Weights of a small GPT-style language model, trained from scratch on English Wikipedia.
Training: a variant of SOAP for these matrices, 144M tokens, 4398 steps.
Each number is 500 + 25 x the weight over its row's rms, rounded and kept within 0 to 999. Layers, rows and columns count from 0. Numbers have three digits each. The size before them is the row's rms in percent of the matrix's.

# up: layer 2 MLP up, 192x128, rms 0.0786, rows 141-171, columns 64-127
# down: layer 2 MLP down (transposed), 192x128, rms 0.0804, rows 141-171, columns 64-127
# gate: layer 2 MLP gate, 192x128, rms 0.0823, rows 142-172, columns 64-127
up141 112:510530517553456472526522504528491516484464524514547520478485502476493519483586482475450505483473531515560502526498530473500475521506467469515549503511500508528483464552429507499508474494508487
down141 109:483501508515503458527525458506475506458502492517462510461516512520518479497503507492495510493496528506530494555544492486496525518467526535535526474455481511547499458538498473506529495520471498
gate142 093:509494543506484467497518456504500525516539476476524499491508486442493467467495480505495521488501495469513506489518579505506472486495507493495512474531474476509475488469501506493544527508487511
up142 096:519525487520490508493543472473497496488484482508509436510499514501498525547490515499505493519464495500475451487524529467498531499465440522524476531448529511534480499464471473504517497473538461
down142 100:473515448473498468465510537523511493523508520514490456476488538510486481506465515491506520517499493537492504555538505490517426466504527481520507478493470515510466514473460461528477484430532485
gate143 089:482489471460441478518541496511481492485513493493469500531489472516508497503513501494517521497507492479533529518519525525499525495491485549579469492461492517526526531524469545517559473488503497
up143 096:510493491457486540516549457536576495481470520510490495504502507524495494494505483495560494471513484470513515503496459509480553502533460495545555525491488454511480477560466497531502519494508492
down143 096:472513472472548517506501486505478529507498498494512511509559519517495489497504521520492478482487500532490509501538523531500477481495513471519489455491521553509509472535520472492483487488494497
gate144 105:484491521514489483460519443504493495460491523489489519478530545457514450493482526477506484498509511547498517511467528545465521514520527528484507489438532479533488468485505518507464504526522501
up144 110:506510481506526491526530497489519481515572508495493461490525489488489490531490476495520486508470463534511499524532460540532513500467488501532504511502570487509536463501467509520485491509487473
down144 108:525526528450496558483485534485521491544521530503521502545501451511494514481486523538530478488527446482447498453468505467480530503502541508490490528481482489505485494506514501442533497495531460
gate145 107:526507488473469483501514510452474498491494507495507473549474467492468546500493490529510513507505501538531479494501465537490503513523528548496496494491454502515534488485479510503541491508533472
up145 091:506493461461509509472507511517556509468504498503473476487481472555490534534509462502504472486504499495488436503508469525548477516480506465501506513549519475485469515527506526481522501512533474
down145 102:512495517484484512488525487501497492502554551497558487523521522455518525453491467497465535501502492487531503532492470513495484513520498523530509504504493555533514510490472465527506530464490511
gate146 088:515476501504484468496550493468487529510532495491509477528485460433533502474515471524507487539506533485526498476489480501468489506545508452519525543512505495479474474530483460505510495495503551
up146 095:454499541548483533518510523496478506525463512467495539536536482505516530525486521485479507462495496528528500514515506503525485429543467462528458508548460476518512499531504469495500469521469487
down146 086:515512507478472493510451506510536448500536520458484489467490479474500502488518461516497484502454504461489513530496466512510477545521531527481488499490499518470486439487429554517464510510504522
gate147 096:476463484513540482527449479533500454506482497513470503457481472496506513493465490503522474526532488528491516456471465553505473458528517466520528466489494517513505517486487514528480546447457505
up147 103:501457494519492525530487477518478486504482471479503507439479484544474502488532503510498515494470552524555519483483529505495510519491509523526437488490529480483473476490522527507465505547521489
down147 094:515514493497506468543497496511566491520484480527483474498468539498495463483456485473568501536522482501503499498505468488487500471521493503487546515485501524480542541513497451495499503449500514
gate148 103:530527505544485490514484469527513482484501483499511520527464504502497493483468508507504511454509489474526520516522478520472514471507488518480471513526522516500503482484505490486492547571510512
up148 095:495459506496475559486465499482459480516509467508487480519555481526497475490536456495501509479477481501485488480499433481513523541491512515538518502495504527498516457507508463525511525519506502
down148 098:457522498484494454505474491500480513503471482516493488451499459523484519483482545509490449521490514510515484494505503487503504506471468512498510471497456549504507511525500490540466471462534455
gate149 095:496537503502532482504469510485471485538522496502482529501472507505474452473464505505433466491493471500532504518511513509478518483475499494471499479521503480486499521462526547507530508513527487
up149 101:504527496516461507494497492532518544483498487508490490505465511478475455498514489535508531485515546494498532485510516543492495489482463498421501514505495483507474518472464508505504480504518518
down149 100:429469530543505514488486480478511531526493507508545518504482469514523493491488515458500464455502480483536534519514507466537506486486478519493508524493494502504517495473502489477504465475481502
gate150 095:522503565514480470478533474505493471487486535496481501481485533476506506478528533487539522526528496540442463489496467555476495485520470464518512530508472514466503480468476467505525529519524482
up150 099:505541469512481464467527488483492494522510489493478499467537485491523489471468508480496492514479507549483487449547508471483528532484523467472504485482473491476501534454462472477458513511477470
down150 099:464476477489503507511476542509502457524532496520532483466506522474488505520498496474567493507495523492471447502508499524492467490541483529474515538477472525515482487472456486497521498512551523
gate151 103:479496530564475512519457512464487452535488508514512514504505515519498515496550488501537512482484479487476498471477514481470509529515516499536490503519506504555496525530478469469503526453462520
up151 096:496459486520491473460531460477488493505487500520541508460505535482532511487503490457492466482466504490497499490474479485495481540456520515479535473486481490451519480538504500542495496502463465
down151 101:505530472469498463528488504499556536494499489471466518510478513494498501533521483516481491511475476516496520489519505477489460497468516569484533511487489514499529483454475484492430480510496513
gate152 107:500509478536499486514510483496488492532496526516519484479487529506441526489514512449544466506494496472513519495503541468488512528540506446496504514501535510462453482491503525506527494523507453
up152 106:498529517497504491466506464497491488490515464526504530538465504508518474491512503505458479517468512537474486518502545514517486445490456492516505472523481474481507516494505544534509504539480510
down152 098:426513477476508493528484509503525505502478549473501523485504467499528540478516499476517537454507480529503506511478474508496475521550509510538536490549498480519442501479465500537494465447485520
gate153 095:481524468534519463486525471558562526495485491526492539482524499461547522455477505503494537484523537509476505509532490503543512484515487504513490532513500521470498549513490474471475472489509466
up153 099:549522516497442483509486529572501504461497507489496498503477529481461550513515495506490483468465479489505507519495503546499512494488463498499490471510506476482462473503517494502504482526481455
down153 099:488479481477504455506460489520508478488497503488486511479540481517508467466502495496460492528505494474518504488479521475490460537460485518503507534515473495527500489503504499558524460485484523
gate154 099:495499463551491486476506488518455469518509509506480514493491525458502488534542522504490553507513469524500513498489529445544462490423533491522483528499485512519461465490472429478508475465520512
up154 090:524497527547527499502505517484481521511513525487507581509519479502513508504479483490480503489514475493510495449460482522499491528502520526463525479542498531489488526507508472503486452510514556
down154 098:541499532507500506530505459500524500559508492493474539506537490515514511480474517474509475477478490453501498501492485522488496540488497515519531464507526503504487490514530526463513472556533522
gate155 105:495484480514479526497458528493472534531484488497531504503515475480501487490500493483517509504444512521472437509529506476518496557478520496466495509522518465543500509475516491508503522503540495
up155 100:476494485505500545455534533504521510516489491509487473517503530494504498519478550541519503518503582465458492514508470534525521487486471478544529482548527533487471509499490498470521546495478501
down155 106:487481503511537528482535482498507495533514500542528497512477548517497441518509572470508521496507553481514500524497518525493438470464491507528479491508485520513523469557499475509475473507508512
gate156 107:455541532497496490492514487451469477540541536485494527477543524531485439489457531491536453489458480546538494482497521529499505471485530520524499507507502491474549514483517528501501468481472508
up156 100:491466511489477493500488499513508503480514489498516476484548511491442531519474478547485481452524497481498524504486501487486508496512557508506543507518506504492508433499486540483519507525484481
down156 098:519490526490448544477435499493464507559472467468503488520481510512538480513513510496503508537507481495494501483494508503521508494561537505487487515485494486507494477514522462493528452526500484
gate157 110:492486515498506485536508465520493520486492503488570480526477477488543461456494453504492469482456511494512524527454486502483474581513525465455459470488496529485529463487503487471485523462495505
up157 117:455500491498519499505519523497531480496510478449525530467486512496470453549487469490498488498458492489516509480512473515510519491475507548490498511495475467452514493463439480498502535448510491
down157 110:488500518493528505516497509463491463476540480510516513512503480500459522518523488509555516531491518503516516479548518481520456511481505536443522488505452535514505490467450487478494532502463499
gate158 098:495492487501535496478512479487469539504467473542479460473542491501518534436521458511504477494499517507478534496472516505486488542530555540520489493534493461532499483517474513519532515499495522
up158 099:494509532471458498487457522461462542478475493532474503492487481478521449474507509494472507503519508520515476496541563521497540485510509559501488518500485508476515555474499480527460522453485522
down158 105:471521505524485527563503494485523486532490529505478552504505466483517483484481458502511515523485471492477476505476527528487491478531438467516502492523490509521483493477479552536492466539520527
gate159 099:506491510472477515490475481513507485462495463507489507521503512497528524497525449525521507462533530505481515480535491477473506498494498468501534537526504489508523512517523546512504507507485478
up159 098:517492469536510483511477521459501495523480495505489506483456471491512453533455528531506525481521505475506468476475522503481536497501468523468459553505501518487533558479471514541504444516515535
down159 100:531538520466524482508525547460493487508492520495510527518499520493500545540496502478502508450485528516513544484512495508537512469518502505470501479487481520473529520527539465489499494449506503
gate160 103:471558493448472498441476479519532473504512561479471509525451483524491511484499478452468508529493459532477509492501494470505444522493470500488475509552471501499524489517476485516487494481513504
up160 110:514520510465544537512535478470495471523485516505506499498507512487507517509482480550498450479506519487466488518519522464488522504510471482499518514491474517490471499499541490514494495505510519
down160 110:534462527508473521490512487516472488507523530507501497495540492490522472455519443530484481533485500497511507509530467531517522501488490583482494460467500523500484494512487517497494509517473523
gate161 088:488470491513451480474500511520505500521530511520463525501469503550555528484500505499477526471491481517550475510524470500538513487473489530498543495471525544451478536535512513500501487468547482
up161 094:520498501481511492543476520560476509468495464506492466498499517462499486550488526510528518487515476496526453476526506523482470521458512500501483519480501508506500562508483493494493500495519528
down161 090:539498504510464479471483501529545483513486513501497475440501463521486525500536492457522526515523518504486542529468511500512524527553522476482496492485494510513485529484502561500481489553523496
gate162 099:484535527508526492465475487496496507493482528522533437502458469553506484539475498469501526534521487523532514498532499482447470471472540497509500501478502494508500517491510493483517503507484493
up162 103:539502484522495491425448509495515510468533506505456460515494520481525470481563489480503509459500510510508486511489523496501485510493520455451484517476549482481527516517521510479492534484525514
down162 102:449495459502476486510456494481480538509459479481509519514476495496495501517507493508530482489485504501497535470538435478494459500512534503514503484491462504457473488473475498492541495493511539
gate163 095:540499500526484522517449491480509491486460502480479472522484500461501494476511517480478455490500506516536502458519488503453484486480489491496457590551472548527556484526535550495508481495515519
up163 090:507461524476506515496451509494519500500513486515502541511482479540494491459493545478525505491537486455502499457523493522511480536524525507515505579495543496518509542518477500454501496478563492
down163 099:495501534473525497489481477482505518551488488443452566462476468497514518486491522524489529477499467472493543506492513528501487498468494463539500538501480530515525552505511506512496527501517492
gate164 099:525481506460521498505435446548495490469518472554485516491531464492516508466465487522463475515503521485494497526539509470539505510510471513498486475512534522491498514471522471533490526466503441
up164 094:478497512554497522507514457501486505499504483481521537489522510509498490490481462489485492507502496552495549469482527432465482505487475518485501493535517479490531536480485548516491551525496503
down164 101:493465553480513507503484490556456505487493478485498527512506455480553497471483461503451500498497535527490517468476518500487506527539506487499485476539546489452535518509464523515532497491489539
gate165 094:519503516488512570549519507484459518499516490499496542473530528499521482465495498466477547492544499488502543522498512519496486475458489502521482557500465506502534519494513519486492481496455522
up165 094:537487498530526502502520477522478480489500508505511533499505493484463476511533529522526497475485500489530518464501528533487524477528528483521465544501510514536533481505491528519541479479471490
down165 103:481487531468492488475505456527515482524517506479509514508504495468488526506517550511482449467513466483508524507506468517510524510479520488467460524540470491495503486469485472522453465504487505
gate166 097:473481548505480507577467509478509492519494514497499500489499491535529499503496526513526478492500519526525490549500562524474503498463499557511475493541470461506523491470499523502499520496546445
up166 102:501493523520560487474497479477503486539526516480508502490531464484522526503493547522462489543510516545493531472450508496427545494498469503447487494494484459486486531527502535498497499512462479
down166 096:469511544502539518524479521483489549463489464513481534466502510494518495502552504535436504480509502488504522520493551535512524460479503550505483498513540453484520506529549509529521502501500483
gate167 095:507525537565491468489485516504487504499501518486535512480511509480470473487471521502523463521504507506507485557484493530487507481442488478516509501453519508498497502488502475536490494543460511
up167 101:527492556504479468461471509499468481485488483522517482495498513479513465491486531520499498488483475435474493470480546528502475487494501486509485466510481506497525495499495491513491534529483514
down167 091:502540499538517503512560521499494487491495512522516522513514497522485520496468487516522452521508493532529514518522469527482509459480474560495499527533500504514457503490483500494476479537463517
gate168 098:491469520527509463469460476445527522480497499498516492454515512515528512507473547469527499512497528495517490518505521509538485483516531518539535504501513416463523510531485522541520513494480487
up168 105:505545486468506486531506487485503512519450501508489478491465482512510452495500484520559523500557506542535490476509505489511473543498553485534461487525511515528466485492495511493494511481534540
down168 101:475534500487485478457431510498490543475469512493479477480492482542520504489500535500534474501493459483488513493471515537524485484484517491497458475491471490445506462513507457478537490518520497
gate169 104:489518451513491521503467487504477538476504476507523495479480544466491510488539507502491522487498490509475513479535504492542568508489487538503505492506468470478501506514505488538528491440469515
up169 100:477520478522459511522497518520523452492528499522505509467517506457466495466460483482483499513469488532520509512492495496467509518532530540487524486512521502544502537521500496517498524504472512
down169 102:518478481452516542498483505520490497538525521511538504481501502489500467524529471518455480515493526484463522507516504495576514491486498495569488508527510530476486474477534548534493477473532530
gate170 103:477533491497460495472503454546534471487493530449527500471517512503526521520462489476492505541516496481479526487516533527568536540484498481512488501520496535522500527541495495517499510533534487
up170 117:483521503491501480525487531491510539452510485498496469536533520528514476530490497504494468515505531550514497474460531496498490473461488525534496522506500488515515483503471462476518466551471495
down170 118:489497504503521533521498487471507504514521445524505493491531524447495518540495550458498483474498498508459485510440498462484477487493507492509509536491475548507494507480511478487512429522534490
gate171 108:497540486509466553519481543480501464529501521488469549493496480502448532456484507473499495473499516490518521534483491525473503503484521506481466533528531535518540526503470519485514489503475480
up171 107:551478470509477468483515483460482496541466492494474494468486516481516547538511542503481547513508461525520495522495470482484478545516465477506455510482496480493448515471512466471537477495511516
down171 102:545515474455473505480541496523516537515557526473536494491495508477494552489505520472508508487521510481483522462461477461516460535478508530492511511503500544527514495479541484479501477503455517
gate172 098:455508554456488457514502510503470488486532510537533510532495514510523489511509526468529464541523516507533547526523488466505498526517480467543511493524543498494529464491501531462507501511525469